Each number is 500 + 40 x the weight over its row's rms, rounded and kept within 0 to 999. Layers, rows and columns count from 0. Numbers have three digits each. The size before them is the row's rms in percent of the matrix's.

# layer 9 MLP down, 160x640, rms 0.294, rows 132-159, columns 160-319
103:508484472530517573524492444499502542483495585501491500578514512409462501472517513523600515459544508514502440568495506526485528527590538493495572466474572458555521545485484581547488553504490521513492515443463542456497502456503452534473507469548516502470521556482495481477490540424582538483470600517535495584421554460499502542564489550422530487482421457489537447470456527543504443505506479524506469494530513523549504553533471531487565477475540516471469433538515517568589506510443541
102:446449502521426493505478474485432538541570556523529470561461500476462482527506532494603490510512556471441529528538551539460520478469549490526476518525520524499463418524461518496486474512439482515470440571496438516465526507499453468442536424511517474428517509492520453462524411501523550456529548499508431449461566516489516444565518517469502509496519501510524485514522479495503573542494532446563488521479518528502464484490475430480447500515449486516533538458498486490462456500567413
094:467461495465501475468484460466552516509499566491543435525428558534535520506536574506511494550523499511526434535544476548472444464471509465583538490531501515447438605507559501528553482577502483445468461457529611505507488489516483473540467492512576415493519587542500543465511549529459473509498545491471471501497502542557504526442478497487585528555501518479493536466531546567458497513627480554443456501547542498490566487452504531525475522464488488519460519519503480500557516464465549
095:465486506555491523501467544547532499500516536506490455464567515557617585476490482502507451467443543479540516462436459455469512422546557582636509533472489507469506441498564534508458489475472462520503473544500413432519546540487465424491517575486526463509511552511535519516433396492477467476510442550438554590506536439465554466575487560480575504523560556467501511505517501411459548567492447461516555521520508477523513514527481519481459510516554475520533491509547490491438453532436515
102:525504504408482433547516535504515493460504532519491549443426500474499429467557602453478549479523493479463544471507477471491473512430497513510507508500457540432431436590586406533522500453498472517475428480591543548550514538545475517532539481482481516488456525453472467520469532497466526486497561463501528538478533475491429514540487513528577519571546501481462508443477414557458549464454442464447472493547503493447435518474488534555525528492504468444519523541457535607536545483491455
094:453547377557449495411546527515556432540507441501525402391519442538470550481505451499497454508453489476436451497517492533531524431512523468526534500426494515437448531583525492542469556450474538457483472463528536469528489501536508460531526524446476464521518455468549537514478482476519491513563578414491520517461597509540548557454472547458465554511476504503489506538493501451478561455465515468545462520476515527421512448440467493536501544530528511480413523445499557495517623508439564
093:519419460477521505530470547510488494535483517485563435540565521457496515533538582534467513527429536483484473503465507550512457540428550538539519535504479494491546503565514506440439480545518472488581470488453472538496551520459537510483450512496535490546536554477558449529483493490473500485505447526412461534464524510462525456523548533456509400525464446602418476475529536500487578481479449485570474496519461515447605447509552465439513532527560412513507524501517472481500478466445457
093:447556467507442517460524606478534453536505558457541495492523520434508438508445505532457402572390440464458560450518469445543471435492520443482473495393523461576495524487544472576540463451466506532511482549582479418481406526492484495494511491498534483489570482460501506442533510494589583555524498475553532528452438487535580546468478578499444498479472456490464428510624471495524440551493470478575479553488490499500446544556564537486499458490459501480460489453431492562506453481495503
100:494538448610511483465549477529446515465553558466521447466451514494489505574505489501417508471462517481502524544495489508516492525401546489514514532538441453603588481393526526511446468466484471461516553456472530412424550454545507530399462492601589504500547458495490604493511516458415470533538521521541546547535538495544544468480496506453445516540563502559506454478476518480480486447522520506474513466483520455495479456534574573525561488488479485505483428514472493458559501565484462
089:593416508508486495516532478443457509524458482540542520517426407510432485460506465512503488497483515499526523533533492476558503503415578537493486485496484471557631506429566527501498474541523557459488522496504492454519584405495484501418525435427472440519457479500487504481456459427536437454454583409454461526554486494573510588516498481486492539500499466506412546475486435547522534533552487512493504496551479474460467538490522475535526610560498570435505540489442469518462530466513509
097:493514507425467556509472527515487551518521442537491589496529516438513470472538560439473509583556587490529543486481484490515575617474524555523493507497463549522434430583532493469495476471550543454492494525610527506482515482556497444545443474490497544484435465468447462483478497391468398537540538499493448510475549479557453471494507539477474564495431490540416421518527582505474455514508460547493488524452486533502468542498495466488470576583461470480519499498467502539464490392506502
092:498552462509507510474524513434536508544508509511389521511445481473525555469509519462474460483487437488548488546506583466488467471538503509503509519535509499447523552491510476547495551556417512513540453452553514548426564524555511468450512494495555541611558490478541520484496482503510447460524523514504576455485552484527486499540576489479554552419482411434475490455580487460520544451523510562499462517547452466532455566525523500517464561500443496529498505498487522409447489549526520
091:483529511508472480522483563506511480409557510511493540510568515420496450574485455567457582464500465446447558523572527468476465556464525482587507440534575376494515534535571426492449503527493443525519515572442528566479590536464516541491484451519514515498463497484482564546475400568424496517502458502490492469567571438440519519514480540509517489429501484489487491519543493529513480479579485535526444467477552443511512450593505475504502471495499411519518516576475518498599538469575423
100:577477436537543441508576495526497487554536545519510464462514557557536546490419535430469469533478542490563510493499540493565391515485490503506557510455447473524520465509513477455512510525456552444489514540573567515429520417507521393452520539499472521507453447510543551554513521464409498468480567508445538516488484588524553457470494437491518462493438495529511399485500524584526487457508554506505464481492540594487512525536471602437519526492571492460536491511453439471465488544555470
094:552483514449488449475471484441534463477519519509522502425472583615450436505498542477520536489480425483517523428488507556463473553530472422497463466462474526519508512489462491484491584486458504483565482521466567486600550473508420488428541531543459516440483489492555476507482529481547459561489505515447531474484516507604469499386510513546507557460529505532455497467546467471453583498409480512489472510482531511459452524500508496436506472483493507446469512552526436530459462451495454
097:510431451495482554462452482508566528465468554477534492561428483538605501413575456489453461531491435515446525508485460541504543540588500531511527555521579490484525570558525472419463470469495517559524495511514470473513501535410501452509485538527474437491511472509462523552481531582447494578492487514492438460496415473459463448472518520482493527452518508520480547509496466473433463456494487517530502565459443474517495418466488563538470530495480470547528479448477463532488576547462438
113:492479504473543546486511497457518500473490536526561515529485506448502451496517557493548525511539519540468532547428455574542493499472544458489499397576481536489517521517524528534523429581545487487503541582529502481549512483492472463415483523535465464471499453516575477476509579591487469525495500516505468535495480496522565542478477549482484474528501529475486586518463579617470505566467534550551477452497489563572485539478570508493489505541498506453486479426476536504536520495509429
103:577540547508440497606526444477515459507438488515561532606493479457516520555575474482501508505525553509532548530529547534496552458460520449471529446517505449534433472520507556452504452520496495495477574522460425492578519486516534559467488476412471496481519532549499473497504544502503515459471475508567592469434474465483469464492517519535489481463483462537473569490461371502507498505568531549456481519467524515488503491503434408480482539482440490524470482513537494523534515518494546
100:454445472531480497520434536500464494452535470468498580531548484497506469505488490564497501480558518447529374508512500531521475444534564540509504484494543386487511505486509541473457493522485554604539568547433497420525492497522529539539510428582468463534559415521522484494458454544532414491546518506498464494399475453519420497514469427484495475514517490498469510483477489582490551502453500511461535465486456556574494564560481551468468539483574485473524506519547538546490462456506550
095:476474558457451537498459517513463539542536461518519464465532397475565545521487507484474558555482577497550528519487530538483516461519555475528522484535529536578526569476483443488501498568534497498566561484500466474530495469528530537530474518455489504490487614461458560533511501549487497507495511486520489543461544524427561462533493551509442539474541557603502457572478553503484466467494502413456558493510491460548508537502546510460402480515509524534555537498568530536542500515490510
098:467469435481492490529529492502497520485513439501558457500479464431437540472445520453520527430542560486379496480445478510605562452532523452470496522505465545521572541539500557469480478544579491466519494494467538414559517480538483502479479509472488471572461457582421481489506448486567419553520488496505495516516565540513481480536550562458562458463442471482497465478531567539486539524531445466468513474552490511496509492569506452540461480545518528472468488498606496508505523524492470
100:500527455650506533552511466551530555526509497504490528503386543531485447478472592473444584547524571538501400503515502475460510516503465478395516552546579482417483509549548472495534519472481525479585505414596410541520499556522465532528546477459454474526550473556379514434475491475486553510499550487503540540443547512532563511532518521461471490492481487486476514455517516521453580470496535511525501482521474460438519467474491514516484470524476420500556454444465514468496548538400459
098:578429523496418518527470495492477537472439479440437536449448552496540512501531486523533509401482499472525535535587500535558552563484473542520518462431481512559485580447547544478552570502469454534502510536529507522522450585527523524470550443481487501520529558462499475500478522582471474498539482540500555459465577608494503484623488469441497468507501558545489499455468525499431443512472490521551450505530537555470530447428484470484504521492376502450505502528518539542486423469474438
094:488457536503458506485542496569584550456453586443475472395447525556430528504418492502494496461462511477527450465527535445503506502459443467498497532467514542438547564487540452462421463499493432524449459488494481459489426485475500421534480542459501543499541471498557530519513497489521533471558407457496535462470473500557545514540464448580527495511517508415498468565499501536500525460501565479514496586518499497490539507446519507541475471580498508478493439481547567420526556514505540
096:434645517544462529505543475498498465570481422481542457485457522525555515503483473480512475523452513460511505528513472473498403537445496531467491508510475517387482530560517534494529498433493492456536483450490466430538486471451506523461531549495525517495514493503533509558542508498522456398496522526489499516467495601475500569462537429469500531526544486589531439493496579501527490555537531512542589513537577539455463498513435472472511516592565487514490550468554446506511408523521480
099:475458561509456583497514551483516506506522440462494487557420524481485514505537516533547462546500515472490542564419498487533525464474578455469470489508502538515449547443526517500524511477503446466565512471519523488493527528520478485508473440522516478452488464490418471566512523457497515584470462484451523450537600475522471537533537461514497478495485483528521535505465476547533464549490453485562458474523492583507502511586548565497509566486451617551525528498485474534506471471431556
106:487498501445475486554487478485565485469521575466444501530438577561485580508510535566521507520532414522574565490514481465550569466546427514431531471471432437515479516540459470457467514513436512548480543538489389499491412470527454512492504554504467473510510454481490466449531527525442528439593532453568475511399477565475493460437457502550451488544445502455510526421493500586480549508449495503517513500463483464521491495475601466466527473524453481475468521490515482460501452435590444
105:495422509495503447472461460515434500464547507563512508549476525446480498541563513514446541481468482513539471419495459494460488495481523527496439443486561476459505480474505392468459485538527470529489432544512493576546508494486518486479521476450531447445558580484506532473506470620485578508486593550438483520544553442527484482506555520530541543442445527525471499555482476528501527528502523489500522478470489457533453443507463454455468452538441485540464447533551594485486497459498482